From a checkpoint of a small transformer trained on Wikipedia.
Size: width 192, 4 heads of 32, MLP 768 GELU, vocabulary 1422.
Training: a variant of SOAP for these matrices, 207M tokens, 3162 steps.
Each number is 128 + 24 x the weight over its row's rms, rounded and kept within 0 to 255. Layers, rows and columns count from 0. The size above them is the row's rms in percent of the matrix's.

# layer 17 MLP down (transposed), 768x192, rms 0.105, rows 334-402, columns 0-47
size [115  97 105 116  91  92 103  94  90 104 108  91 101 109  92 106  98 112  96  99 110 104 118 102 108 103 104 109  95  85  83 105 104 103 107 104 107  94  99 108 109  98 111  85  93  87  82 112 105  98 101  95  91  93 102 107  95 106 114 105  91 100 102 102 105  97 101  97  84]
[[140 106 149 127 176 156 147 121 125 126 136 149 111  94 111 131 182 132  98 145  81 146 132 111 138 140  99 103 142  95 122 149 112 125 124 133  94 122 140 111 121  84 133 140 105 121 146 133]
 [149 103 132 135 152 127 102 123 137 126 113 130 155 106 143 100 165 163  83 156 157 160 100 139 106 143 116 139 170 107 110 136 101 135 121  88 112 219 164 117 127 103  92 128 142 142 165 162]
 [125 114 113 141 111 118 108 153 120 148 116 105  86 120 157 127  99 116  65 117 105 106 131 123 113 136 147 103 147 125  91 147 114 179 135 138 136 183 104 117 106  95 125 147 145 126 139 119]
 [160 113 121 134 103 111 123 161 157 133 129 128 159 144 100 125 119 170 162 110  84  93 123 108 115 130 131 105  90  95 143 138 127 116 123 182 127 108 108 119 158 125 132 103 113 140 110 115]
 [119 132 152 123 115 159  90 131 135 100  79 117 102 140 116 187 122 114 172  77 111 164 146 114 171 122 117 151 148 129 116 134 138 139  83 126  83 185 138 152 137 108 110 136 153 146 130 126]
 [153 123 147 154 156 167  88 129 133 102 137 103 146 127 167 142 118 122 108 184  71 147 114 144 137 112 158 107 148 124 149  99 150 103 118 132 121 138  90 135 181 156 108 130 115 124 124 111]
 [150 118 132 121 118 131 110 124  96 120 109 160 157 114 126 123 113 106 109 127 161 167 135 145 101 174 123  94 158  84 103 161 125 102 123 140 152 140 136 163 126 100  97 121 103 147 130 132]
 [135 128 139 128 133 147 140 131 165 117 134  86 129 126 161 130 179  71 128 119 120 143 138 120 152 124 129 127 101 144  70 156 161 147 143 122  93 127 158 125 131 145 178 102 134 179  80  75]
 [152 151 147 123 117 121 130 130 109 117  61 129 112 173  72 169 104  66 116 136 114 124 153  98 125 173 145 115 131 113 138 129  98 183 148 108 128 156 137 119 145 145 130 171 108 128 132 140]
 [146 148 135 156 162 124 118 171 120 149 147 146 165  94 159  95  96 158 146  79 114 141 132 112 162 137 145 150 139 166 144 106 108 138 138  73 126 141 106 118 112 153 114 134 138 101 145 168]
 [139 128 124  75 152  86  91 103 119 117 164 170 154 154 143 107 120 156 136 109 170 121 123 125 103 119 154 124 148 118 135 175  96  73 156 118 174 163 126 106 127  72 157 108 130 142 133  86]
 [115 128 148  96 136 160 136 130 148 150 105  98 118 102 130 144 122 130 119 156 107 125 129 120 132 114 132 187 108 113 101  76 140 123 156 112 124 117 126  80 132 170 111 134 150 150 166 142]
 [100 144 135 156 127 139 117 139 120 123 126 127 113 136  85  80  95 152 133  90  95 125 181 143 179 104 141 119 140 158  82  76 123  97 136 151 129 155 121 161 127 170 126 138 111 115 129 133]
 [152 125 108 100 136  86 118 163 119 169 144 158 106 120 114 158  90 125 168 172 197 154 131  82 123 143 133 121 141 170 137 132  98 150 149 113 147  90 159 143 163 106 148 191  98  97 140 163]
 [102 152 114 153 106 125 146 163 130  83 152 163 102 108 137  84  97 130 120 105 174 108 120 134  84 149 110 123 109 131 118 118 144 155 139 114 130 132 137 132 112 109 138 167 110 156 157 129]
 [ 70 176 140  90 118 120 112 127 104 114 127 130 119 134 144  68 123  83 128 150 142 143 127  74 130 120 154 145 138 112 159 139 119 110 160  96 166  89 176 133 128 138 144 117 131  93 106 161]
 [ 98 184 158 155 133  60 119 132 124 124 145 144 112 137 160 120 118 115 110 138 122 114 119 152 107 136 163 107 109  88 132  99 119 122 137 134 162 130 141 135  98  90  44 122  98  91 137 141]
 [141 114 148 153 131 105 149 132 144 159 165 152 134 134 134  93 133  94 144  93 113 166 121 136  79 119 146 130 122 155 117  99 134  94 115 136 184 136 104 118 145  73 130 150 130  96 163 135]
 [112 134 158 116 115 116 115  88 136 116 154  93 144 140 151 186 154 103 161 169 115  69 106 150 119 172 126 140 102 119 129 125 125 117 132 150 137  98 184 126 149 115 134 117 109 143  90 127]
 [156 133 130 139 141 132 145  43 171 113 104 172  96 129 112 144 153 188 160 112 112 163 121 106 138  96 140 159 139 135 145 139 136  82 103 145 142 139 137 119 115 120 114 131 128 122  69 128]
 [123  71 172  86 143 120  98 168 117 105 167 168  57 100 113 148 124 126 130 143 107 162 157 116 124 132 119 133 154  97 119  55 124  96 102 139 124 114 142 114 121 139 108 128 175 123 104 103]
 [116 147 118 140 136 128 157 166 160 134 116 118  76  89 107 155 110 130 152 107 147 117 106 154 123 151 120  86 126 122 176 130 116 123 109 161 186 133 116  86 171 147 113 109 135 127  94 127]
 [114 123 132 129 110 129 167 135 119 160 131 130 120 132 133 169 105 122  93 129 115 118 153 108 132  96 147 155 123 170 144 135  98 113 174 125 120 119  88 144 124 135 101 128 114 112 106 149]
 [120 106 134 121  92 155 108 157 164 138 120 134  93 135 130 121 138 117 114 178 124 145  98 132  89 176 111 102 162 152 143 104 130 165 105 131 145  92 108 142 110 125 145 127 178 142 131 127]
 [125 105 128 110  87 151  85 168 137 105 133 132 147 112 102 130  81 142 117 142 104 196 109 147 128 140  99 141 123 134 138 147 160 157 156 141 136 110 114 111 141 142 132 150  93  71 124  82]
 [188 167  92 140 104 120 132 126 116 134 135 134 117  98 115 117 105 154 137 106  99 121 153 154 116 112 149 171 130 131 155 133 126 112 147 121 150  91 139 129  85 102 107 152 111 106 142 106]
 [163 113 107 113 134 141 123  81 110 157 145 111  80 108  94 165 133 155 134 128 118 165 107 114 145 155 107 137 107 167 112 161 128 141 152  87 139 141 149 151  96 154 131 155  63 154 112 125]
 [160 127  81 105  84 121  96 119 107 110 166 163 125  90 150 146 129 144  95 117 171 122 132 116 125 123 125 161 100 137 122 145 144 133 104 167 111 134 172 153 163 150 179 122  95 141 128 114]
 [151 134  91 172  89  68  65 171 138  97 113 119 130 123 139 158 131 137 171 115 101 101 149 117 162 119 161 124 114  95 166 120  86  90  97  97  83  96 128 133 102 135  87 139 133 130 106 138]
 [148 129  75  76 110 125 114  97 131 106 140 159 147 118 148 150 111 131 106 126 124 156 111 133 142 171 121 122 145 143 143 108  87 131 116 169 109 121 147 147 170 117 163  78 131 119 150 136]
 [165  99 108 106 130 114 146 142  67 176 122 181 131 126 130 149 119 102 132 112 141 106  89 172 192  93 130 160 114 138 136 116 149 140 118 102 141 123 123 123 111 141 112  98 108 131 165 144]
 [129 146 136 113 139 153  95  73  99 119 110 144  94 123  55  92 178 162 104 136 115 107 109 118  94 140 146 103 170 141 140 142 116 139 156 115 131  85  61 184 145 132 135 186 108 110 130 177]
 [124 129  97 150 111 103 155  85 131 125 133 117 172 152 165 115 121 102 109  99 125 107 118 146 152 127 114 163 107 151 113 161 113 143 102 145  75 150 113 148 117 112 141 115 124 131 128  74]
 [170  97 133 128 114 120 139 120 112  69  97 143 120 137 161 137 106 101 129 123 149 141 147 128 129 153  93  96 150 108 131 124 150 153 149 120 154 170 143 149 119 124 123 158 123  64 128 115]
 [131 124 102 124 111 140 130 130 131 126 125 164 159 115 184 108 108 144 156 114 161 141 132 128 149 107 185 127  92 168 147 174 133 141 146 140 134 141 105 153 129 145 129 114  88 131 127 104]
 [ 82 110 113 155 135 139  98 134 164  95  65 102 160 132 147 102 108 145  93 146 152 121 143 159 140 112 104 129 132 141 139  71 182 158 132 124 148 155 111 148 108 102 112 125 165 140 116  87]
 [127 117 116 150 113 121  48 158  87 112 103 142  99 110 121 144 131 128 126 151 136 137 136 149 110  70 156 151 129 126 122 122 143 119 103 129 133  93 125 112 150 167  96 111 133 130 148 121]
 [112 129 116 148  98 145 166 159 122 120 125 129 123 139 106 155 154 121 131  83 112 108 159 119  96 126 154 103 152 123 108 170 123 151 133 128 102 131 140 138 104 151 108  97 137 123 101  92]
 [ 93  48 184 123 117 119 107 178 144 131 129 161 153 151 132 117 110 147 134 164 131 144 146 107 145 141 105 127 153  81 163 170 166 135 101 132 118 124 127 108  85 103 124  91 148 139 134 145]
 [ 93 152 120 128 141 108 129 106 149 111 118 110 139  97 155 124 166 107 129 125 160 149 138 162  94 161  76 114 111 143 132 115 109 119 129 105 134 124 103 141 145 153 164  92 125 130 151 173]
 [136 147 133 128 113 100 129 128 153 139 120 110 114 112 131 142 100 156 131 115 105  67 157 132 105 113 115 164  86 159 135 135 119 140 141 105 128 152 131 137 134 143 114 110 139 158 104  96]
 [167 131 123 134 112  69 136 107 114 124 124 133 129 166 174 148 182 138 129 128  82 156 114 103  83 132 150  82 114 134 117  99 124 143 142 111  99  84 142 140 106 146 141 148 138 181 127 134]
 [132 110 111 105 120 114 116 129 114  90  85 108 130 124 117 139 143 125  80 154 131 127 102 142 125 163 124 147 132 171  76 136 132 131 141 126 145 131 146 136 122 118 127 107 134 151 208 113]
 [158 150  90 189 133 155  99 116 180 135 105 162 112 140 146 170  89 118 123 149 135 110 116 141 146 115 134 128 133 114 130 153 112 122 140 113 143 104 151 180 113 111 147 141 150 164 122  93]
 [133  68 161 146 115 142 131 155 142 132 140 137 110 126 189 150 126 117 133 111 156 128 152 108 117 146 113 133 129 167 137  81 177  82 146 135 134 153 169 130 150 122 140 100 130 174  89 114]
 [123 111 102 117 124 115 176 109 114 113 133 162 155 130 140 135 120 178 125  59  90 119 131 107 146  81  79 152 111 128 134 131 140 130 133 163 132 123  99 151 155 144 118  76 149 175 116 133]
 [159 141 167 144 130 140 138 121 136 154 154 133  95 111 171 136  84 135 116 112 145 138 127 129 155 153 121 151 134 139 130 117  86 117  96 124  84 100 152  54 128 126 124 116 135 163 129 136]
 [139  89 141  81 126 100 131 118 152 186 121 136 146 100  98 117 148  78 127 155 133 114 140 103 124 150 103  74  96 147 105 138 169 112 142 163  96  74 120 125 149 149 176 126 140 162 120 121]
 [128  93 176 160 137 128 125 156 142 112 128 150 122 146  50 184 126 107 155 101 135 125 134 129 109 130 129 111 137 115  86 133 134 142 128 145 101 143 125 125 134 117 134 138 163 119 116 133]
 [125 154  91 117 148 186 175 138  86 106 155  99  98 133 141 120 131 147 107 127 179 136  86  88 135 103  84 149  67 146 135 167 122 102 153 123 130 151 112 111 118 131 136 150 142 163 101 128]
 [ 80 145 114 125 141  85 127 145  90 143 119 137 119 115 130 108 130 107  87 130 166 119  98 147 136 131 135 138  74 117 110 123 139 107 107 171 132  87  97 150 166 153 114 140  98 117 132 116]
 [ 91 113 152 132 142 124 178 132 155 146 113 116 111 104 151 115 157 114  98 102 104 108 125 196 135 100 137  90 163 143  95 162  85 126 141 156 148 146 127 169 119 122 111 148 109 101 141 136]
 [108 122 193 155 151  87 118 163 137 133 129 154 172 128 137 135 124 114  74 120 146 120  89 162 138 119 119 154 124 142 150 100 149  95 135 108 117 119 170 165 144 129 126 149 128 153 141 129]
 [129 124 164 142 103 110  87 110 120 140 108  96 140 138 101  93 117 105 142  69 123 155 126 144 136 140 105 146 121 120 126 162 117 131 114 143  97 130 138 174 123  94  96 148 180 104 111 122]
 [150 128  97 112 110 129 122  56 140 141 103 147 153 129 103 104 113 128 162 114 129 105  88 126 121 144 130 129 156 114 130 166 113 156 161 119  89 140 149 181 137  96 108 146 123 136 145  98]
 [112 134 152 126 181 163  92 134 150 104  82 145 131 137 111 175  96 166 212 123 156 173 105 122 131 141 192 128 108 153  97 163  79 130 125 131 120 118 150 151 161  93 123 143 118 150 131 135]
 [130 132 139 127 113 126 153 152 121 149 113 135  87 119 150 143 134 132 131  93 121  93 133  83 101 131  96 129 119 114 132 149 156 111  97 136 147 141 126 130 112  78 127 136 140 111 138 180]
 [126 144 161 118 109 144 127  84 153  68 141  93 137 121 142 163 130 148  76 126  99 115 109 115 121 124 141 133 129 145  83 142  93 175 144 145 115 165 103 133 126 121 111  77 101 133 136 146]
 [ 84  82 131 126 152 152  97 119 123  97 108 134 132 134 107 142 161 132 107 113 117 137 131 109 129 106  91 158 170  99  95  97 130 126 132  99 122 105 106 156  75 130 127 126 153 116 153 102]
 [135 151 146 152  86 116 115 110 124 132 176 132 147 125 103 165 127 124 116 163 125 121 135 160 135 100 137  91 155  92 136 141 137 142 122  99 133 128 143 101 151 130 154 140 133 123 132 122]
 [137 114 200 149  92 146 136 161 127 154 162 106 108 122 135 161 160 123 126 124 110 117 156 108 115 148 131 120 116 146 122  89 109 118 129 133 105 183 174 163 134 152 139 148 109 188 150  93]
 [124 114 144  98 144 127 158 146  90 154  76 143  94 111 136 126 159 116  90 141  81 182 121 134  79 155 134 137 111 118 126 132 135 160 148 134 181 104 123  49 117 133 108 139 146 125 106 130]
 [ 79 139 147 139 145 169 148 121 144  85 117 125 138 142 116 121 115 113 128 118  96 121 133 141 129  96  82 138 160 130  90  85 139  85 139  99 123 119 169 122 180 146 155  92 135 147 115 117]
 [107 128 138 117 149 185  96 115 131  90 141 142 144 103 131 112 128 131 142 139 127 108 103 144  90 153 170 131 136 131 157  90  92 143 140 130 152 131 123 164 116 104 167 141 135 151 151  85]
 [ 88 117 108 120 107 159 142 131 141 102 115 132  89 114 146 134 165 118  94 115 141 145 120  95 147 145 141  89  98 105 104 163 166  97 114 200 112  99  94 169 114 126 146 148 186 156 116 145]
 [ 83 112 109 139 112 135 138 111 125  85 125 105 129 144 140 101 166  87 145  85 192 154 103 139 103 127  97 145 157 130 130 135 126 108 145 113 131 127 113 121  86 102 150 145 127 104 138 154]
 [ 96 146 112 134 101 105 129 153 164 152 144 105 172 110 119 175  90  99 130 108 125 142  96 135 170 139 132 102 153 128  97 110 112 112 122 124 162 123 125 109 146 114 118 149 136 115 144 114]
 [140 108 113 140 136 136 101 150 142  79 128  92  99 123 108 143 150 113 139  95 140 130 125  88 144 133 171 145  99 122 118 155 133 114 154 106 160 130 162 161  86  85 154 104 108 110 102 108]
 [156 146 126 114 113 109 134  88 151 125 167 124 174 150 122 130 161 120 165 133 132 116 101 140 142 149  95 100  91 124 144 122 113 122 149 139 133  96 120 127 197 143 134 128 136 141 137 132]]
# layer 17 MLP up, 768x192, rms 0.147, rows 335-403, columns 0-47
size [100 107 101 103 103  97  93  96  99 107  86 103 109  99 106  91 102  99 101 103 101 109 104 105  96  96 107 106  89  84 103 104 101  99 102 107  97 101 100 104  96 103  92  88  84  98 106  94  96 104  99 100  99 102 100 100 100 107 106  99  96  99 104  99  94 100 100 100  85]
[[183 112 141  98 146  67 110 154 119 137 125 153 136 127 139 102 167  99 114 119  87 112 147  95 105 126 143 105 114 131 108 123 159 146 143 129 107 123  95 126 164 101 138 104  67 100 133 147]
 [133 118 146 146  90 139 110 133 149 124  95 125 125 130 121 155 123 151 152 126  93 132 117 110 137 149  71 110 107 125 134 142 136 100 101 158 155 134 116 122 132 143 160  85 166 116 100 165]
 [139 126 134 115  87 101 142  92  91 117 120  99 112 147 166 139 133 115 159 109 133 142 131  97  95 120 151 153 105 136 113 108  77 109 105 129 135 133 117 144 161  83 126 120 123 137 117 106]
 [103 132 115  88 143 109 150 126 149 122 111 115 139 127 147 129 116 107 105 117 119 143 103 133 103 144 128 114 100 103 137 126 107 167 152 144 172 113 129 112 170 152  97 148  96 117 147 146]
 [150 105 115 138  90 145 125 115 135 169 120 154 119 125 140 170 143 162 128  95 142 119  84 107 136 191  76 141 104 135 126 121 104 124 133 122 122 117 154 130  89  88 124 147 117 123 107 163]
 [107 117 193 105 155 159 120 117 145 118 139 138 123 145 115 128 144 123 124 147 126  90 115 125 157 134  89 150 117 112 127 126 164 139 125  70 142  93 105 153 150 154 129  82  87 143 185 175]
 [132  92 148 136  99 154 113 133 117 155 167 141 135  96 121 119 147 187 100 138 152 131  94 107 137 139 112 165 148 126 106 120 132 142 107 148 123 153 130 149 124 140 148 162 106 141 139 128]
 [157 117 124 107 137 126 136 124 196 175 154 107 146 122 137  59 116 160 114 129 128 119 165  59 174 127 172 136 146 129 130 163 134 145 125 128 120 119 168 117 135 137 113 105  99 143 118 145]
 [ 91 145 142 108 142 153 124 157 135 180 167 139 126 158  66 149 124 126 114 139 135 142 152  52 149 124 144 119 139 139 127 108 134 137 133 155 124 155 159 134 121 121 126 116 105 114 126 116]
 [ 44 156 151 110 101 111 140 130 106 155 154  92 117 128 159 142  56  92 181 109  98 147 109 147 133 156 121 138 101  97 101 166 133 119 159 122  65 114 161 118  92 111 134 144 126 106 138 168]
 [141 165  94 129 126 117 126 137 109 103 158 164 149 129 143 144 175 126 120 118 144 130 177 157 134 125 123 135 149 140 177 150 134 110 126 143 126 128 122 127 145  88 116 107 104 155 135 139]
 [114 105  98 134 124 138 104 101 106 125 123 175 122  83  78 108 161 106 148 150  94 151 118  91 134 131 147 136 100 101 142  93 129  85 118 166 105  98 135 147 142 136 102 125 117  99 126 135]
 [ 98 131 157 125 156 177 145 126 132 123 138 123 129 177  89  93 151 126 134 142 106 114 127 101 122 115 148 138 131  89 110  98 106 107 124 147 103 131 128 152 110 133 149 128 143 186 183 147]
 [117  89 139  80 157 112 147 147 111 126 127 111 135 150 120 103 135  90 103 140 112  87  84 111 168  64 141 134 112 132 162 141  54 141 149 145 144 127 114 111  97 118 127  85 119  89 122 126]
 [132 124 128 104 151 112 111 117 144 102 115 103  83 183 128 135 141 145 117 130 119 149  93 136 120 110  87 123 102 103 131 109 177  92 129 156 159 117 119 103 125 130 144 140  91 134 151 122]
 [122 108 126  91 135 111 158 129 143 125 155 122 129 101  93 134 172 121 123 138  94 189  94 123  97 122 110 108  92 131 161 122 150 126 134 143 165 117 151 114 189 144 129 100 162 152  92 126]
 [112 140 141 119 136 151 135 130  84 144 176 135 160 158 145 185 129 127 126 153  83 122 163  76 128  95 108 135  92  98 148 118 137 123 174 142 139  87 150 169  86 109 154 122  85 125 120 144]
 [116 131 104  96 153 128 117 145 122 151 126  97 159 114 119 112 149 174 120 133 104 135 140 142 112 117 151 141 183 138 167  86 112 151 131 113 119 115 126 160 134 127  89 138 125 192 172 130]
 [110 114 136 134  94 127 156  89 102  74 165  89 131 135 137 120  94 116 107 160 169  74 164 114 133 138 177 105 124 145 176 104 119 126 125 152 146 140 105  99 142 116 143  89 145  93 136 156]
 [170  96 130 165 111 117 120 118 129 129 132 111 156 154 170 115 160 118 157 122 157 122 143 132  99  78 136 147 122 156 129 109 129 115 138 101 101 113 103  89 157 113 116 129 142 130 151 114]
 [133 100 116 126  95 166 144 110  83  96 172  97 135 136 114  95 160 145  81 132 138 142 159 147  77 129 125 166  96 170 159 152 142 146 112 148 135  97 114 122  81 147 120 141  91 145 127 144]
 [146 118 145 139  80 121 124 135 127 159 125 126 141 154 138 107 113 115 138 110  93 125 122 112 153 164  90  83  71 103 113 143  86 137 148 152 147 159 147 163 106 124 131 109 138 112 155 120]
 [116 140 115 137 181 140  86  83 108 124 136 167 131 102  90 134 159 111 118 119 119 118 118 141 107 123 158 176  74 113  83 145 112 106 116 115 163 131 124 145 116 116 132 100 172 121 120 109]
 [ 74 107 102 162 151 126 129 129 131 148 149 135 148 107 137 133 175 124 168 152 115 111 129 113 117 118 112 128 110 113 125 102 138 162 100  68 153 138 121 168 120  84 106 119 122 111 159 127]
 [ 90 109  92 140 122 117 120 109 159  98 127 189 103 106 146 104 151 157 115 118 103 132 150 135  76 110 150 152 122 135 109  86 128 158 145 123 162 137  89 106 104 104 141 129 147 133  97 128]
 [122  95  86 109  87 148 100 156 114 157 109 130 137 144 113 143 175 138 149 121 138 172 134 123 121 132 103 140 122 111 131 143  94 126 108 131 142 115 105 144 143 112 169 157 144 149 187 124]
 [ 93 125 116 126 104 145 117 151 131 148  92 144 119 181 121 116 152 135 104 138 138 154 143  97 140 132 131 121 116 155 131 114 129 139 126 117 149 124 135 173  82 117 130 133 133 112 127 162]
 [ 97  97 137  41 134 127 144  88 123 183 145 119 119 127 136 177  93  95 112 126  95 118 118 101  99 135 124 100 100 133 135 114 151 127 124 109 151 109 103 123 121 167  93 111 142 143 126 146]
 [129 127 166 176 171 155 125 169 120 129 125 110 164 109 122 119 159 143 110 134 152 147 134 157 125 107  79 176  88 121 138  95  87 138 119 111 162 153 127 138 129 159 142 147 156 156 131 138]
 [137 130 144 122 124 121 126 164 127 120 138 125 109 128 115 116 132 110  96 119 114 160 149 141 103 122 105 138 162 160 135 107 132 106 140 135 155 146  80 116 117 122 164 147  99 143 120  87]
 [ 84 151 122 113 154 140 125  97  92  99 149 145 119 137 126 117 111 142 138 134 108 120 143 111 179 130 177 138 122 123 173 138 135 103 151 148 129 151 136 122  89 131 108  90 156 106 131 119]
 [122  92 133 107 145 131 136 174 117 167 113 161 136 165 143 138 140  98 135 126  81 117 128 128 136 130 163 130 125 100 119 146 171 138 148 113 116 134 170 173 139 118 153 141  81  76 136 121]
 [103 111  73 153 109 171 156 166 125 128 150 160 119 144 116 125 128 106 106 101 127 103 115 128 108 127 144 128 107 110 174 120 120 133 127 102 118 121  68 155 161 105 151 140 111 138 172 116]
 [ 98 104 126 149 140 130 175 100 104 152 103 102 155 147 144 128 134 143 150 166 112  74 119 121 144 127 128  86 118 137 137 129 154 169 151 117 131 134 113 123 161 133 139  90 131  98  61 138]
 [124 165 110 126 146 125 128 119  85 124 149 105 125  99 126 127 119 109 177 156 137 102 136 116 103 152 104 168 186 137 146 121 109 145  89 167 129 116 125 161 123 151 138 115 111 116 127 167]
 [164 151 142  94 113 138 111 152 111 115 101 128 122 112 107 130 162 124  97 143 149 129 145 107 102 130 151 107 103 148 131 133 119 147 138 119 124  85  96 129  99 110 126 161 141  91 134 122]
 [144 152  93 142 170  69 107 114 119 124  85 126 107 109 147 102 123 107 107 142 137 133 127 124 139 112 122 160 100 137 111 140 129 120 122 119 136 161 123 117 130 140 104 133 156 114 103 131]
 [108  85  91 120  96 129 126 169 141 133  86 104 103 105  93 121  81 112 153 132 135 127 163 127 104 145 126 104 122 154  98 134 113 121 169 161 116 141  77 196 107 137 152  92 131 165 157 101]
 [120 154 128 150 107 118 160 103 143 153 148  98 147 146 134 164 146  97 160 115  77 116 138 107 194 115 118 126 105 162 102 111 122 157 107 143 140  85  79 197 115 108 127 131 143 145 134  93]
 [ 88 112  65 143 161 139 137 139  74 113 112 142 153 139 153 109 155 118 164 150 143 135 145 133 148 112 129 111 115 119  87 126 140 130 168 122 163 151 124 112 159 102 117 112 122 115 110 189]
 [ 82 139 114 145 142 119 151 119 154 135 126 139 110 104  98 123 121 129 132 105 168 137 140 169 221  75 152 133 114 117 104 156 141 128 138 138 147 145 122 125 127 147  96 163 123 109 100 124]
 [121 159  87 137 119 160 129  58 140 159  93 120 133 143 122 151 101 111 156 139 162 140 156 149 118 127 150 164 119 148  81 138  58 138 106 111 142 143 104  99 160 115 146 133 139 108 120 101]
 [ 95 134 160 115 117 146 129  99 133 119 149 112 110 113 144 133 196 162 126 147 156 161 113 108 130 136  92 117 126 133 122 114 177 133  75 111 143 133  83 112 148 118 121  94 118  96 129 120]
 [158 140 115 140 158 114 136 121 110 174 142 144 135 143 116 138  94 105 156 130 116 117 102 113 123 122 165  80  90  90 141 118 121 159 132 172  81  92 122  87 130 126 126 140 118 107 115 167]
 [102 105 125 106 134  92 159 153 133 156 108 121  90 128 133 125 128 120 163 169 167 161 133 191 122 138 133 110 150 146 106 145 134  84 152  88 152 141 106  96 105 129 152 164 108 104  81 135]
 [128 116  92 113 119 122 147 123 104  96  86 121 121 181  97 113 173 142 116 118 116  82 134 120 102 105 155  90 130  79  97 113 174 156 140  91 115 154 123 173 167 111  93 148  99 119 103  97]
 [123 135 118 126 142 108 126 136 136 149 127 142 128 138 113 144 144  81 177 137 136 136 164 155 100 141 147 165 120 170 133 136  95 137 106 142 106 120 107 107 131  98 114  89 127 101  77 143]
 [127 126 145 183  84 141 131 111 120 145 113 146 118 149 156 115 131 136 128 105 131 113 116 129 156 129 141 113 135 110 164 155 107 111 103 130 153 140 102 128 111 134 185 132 137  96 139 123]
 [159 122 119 104 129 127  75  90 128 103 170 166 128 148 133 129 115 134 138 130 128 114 142 111 156 147 162 113 145 111 141 100 149 127 130 126 128 142 134 131 156  61 117 147  50  65 163 128]
 [154 150 131  92  83 132 131 111 136 150 141 129 128  99 110 130  91 176 116 136  74 127 121 107 134 119 112 117 126 130 163 158 123 150 138 162 104 168 138  81  87 106 119 109 124  92 136 149]
 [134 156 126 152 111 160  90 128 121 116 155 117 115 124 117 146 111 100 135 150 136 114 189 156 114 154 125 118 121 117 162  99 154 104 100 118  93 107 128 158 115 165 154 122 142 126 145 119]
 [139 133 113 131 107 159 152 149 101 175 133 111 127 129 120 123 128 148 167 181 107 107 156 143 119 106 138 118  99 127 118 158 142 111  85 147 127 161 119 120 131 108 148  94 158 160 175  87]
 [132 155  81 189 165 138 111 118  97 120 144 150 145 140 127 108 127 150  83 154 113 127 151 127 100 137 156 141 145  87  84 109  78 115 156 136 155 163 128 142 106 148 151 126 106 132 171 128]
 [ 63 106 133 112 129 105 136 111 105 145 137  83 103 172 120 123 152 131 151 138 136 131 157  57 159 105 118 107 113 160  87 137 114  81 154 115 137 110 127 113 115 138 156  99 125 142 142 130]
 [101 163 129 135 120 140 131  86 136 102 137 157 105 161 123  75 136 139 127 131  85 131  97 142 135 140 109 106 108 137 100 129 119  84 133  96  90 164 170 136  91 153 100 149  96 150  92 137]
 [126 163 139 137 109 109  98 110 164 156  95  92 125 122 131 116 162 106 149 122 158 129 145 151 117 116 159 102 104  80 110 168 161 164 117 113 122 105 141 135 142 149 117 130  96 113 135 150]
 [155 173  67 153 133 152 125 155 157 138 144 143 119 109 102  87 104 111 166 129 164 173 193 148 124 134 104 138 120 118 129 141 152 118 118 108 115 109 149 128 148 137 138 137 116 129 118 139]
 [131 102 130 164 107  99 133 141 132 151 113 120  99 169 120 109 163 138 129 100  87 118 128  86 160 108  98 136 116 100 163 118 117 112 150  96 138 110 157  93 129 148 128 154 165 149 139 172]
 [149 131 104 170 153  96 140 114 134 146 136 154 141 127 109 131 143 127 129 139  99 107 116 101 154 111 139 194 135  92 139 146 118 124 157 136  80 106 134 107 128 129 130 164 159 101 151 159]
 [107 112  98 148 157 138 165 140  65 136  96 111 172 173 155 118  85 113 144 116 151 116 136 122 109 148 133 127 109 155  96 145 123 127 131 140 131  93 104  97 146 163  83 124 140 129 156 144]
 [141 124 127 152 119 133 111  90 118  68 126 126 163 105 107 141 115 149 155 101 108 131 116 100 117 142 150 158 113 123 116 140 167 100  99 112 101 127 141 150 228  99 117 155 123 127 141 118]
 [164 146 103 133 125 146 132 111 112 134 107 141  97 151 146  94 102  68 137 163 152  87 143  87 179 129 125 156 147 100 129 132 115 130 157 137 119 136 126 106 117 114 148 139 105 137  90 121]
 [ 97 149 122 112 108 144 109 126 141 158 144 106 107 185 166 132  98 155  92 139 155 120 135 108 108 127 140  90  96  98 164 114 149 114 114 184 133 121 149 119 113  89 127 157  76 119 121 162]
 [167 165 162 139 103 121 139 117 147 156 130 121  65 127  90 138 167 107 133  91 107 148 136 110 143 105 125 162 128 162 123 127 120 170 135 108 126 161 114 138 143 119 122  98 153 136 102 124]
 [151 179 121 131 117 108 127 113 124 138 128 110 148 115 156 151 123 173 163 103  97 122  89  91  92 146  92 131 119 137 127  95 112 105 146 143 130 118 102 147 145 111 148 150 118 116 144  81]
 [142 113 131 139 135 147 129 111  96 130 146 156  86 112 118 102 131 155 111 131 132 107 134 129 133 107 148 129 118 145 132  84 160 136 184  92 138 149 139 125 135 124 134 129 159 106 133 120]
 [153 151  95 146 115 165 104  82 182 126 131 118  97 157 143 117 128 111 159 145 119 113 165 151 140 115 163 117 105 132 157 108 127 101 147 173 157 101  96 148 157 115 135 126 110 116 110 136]
 [ 90 127 148 115 157 152 102 126 129 166 147 119 140  65 128 132 129 158 140 166 126 152 146 126 164 157 122 168 171 109 139 128 137 124 131 142  97 152 149 120  93 137  96 123 124 130 136 119]
 [102  82 122 105 147 116 151 137  96 137  68 156 179 132 150 141 122 102 154 156 138 137 142 133 123 106 139 126 124 116 171 157 130 134 143  75 162 137 135  75  86 124 134 158 135 142 104 116]]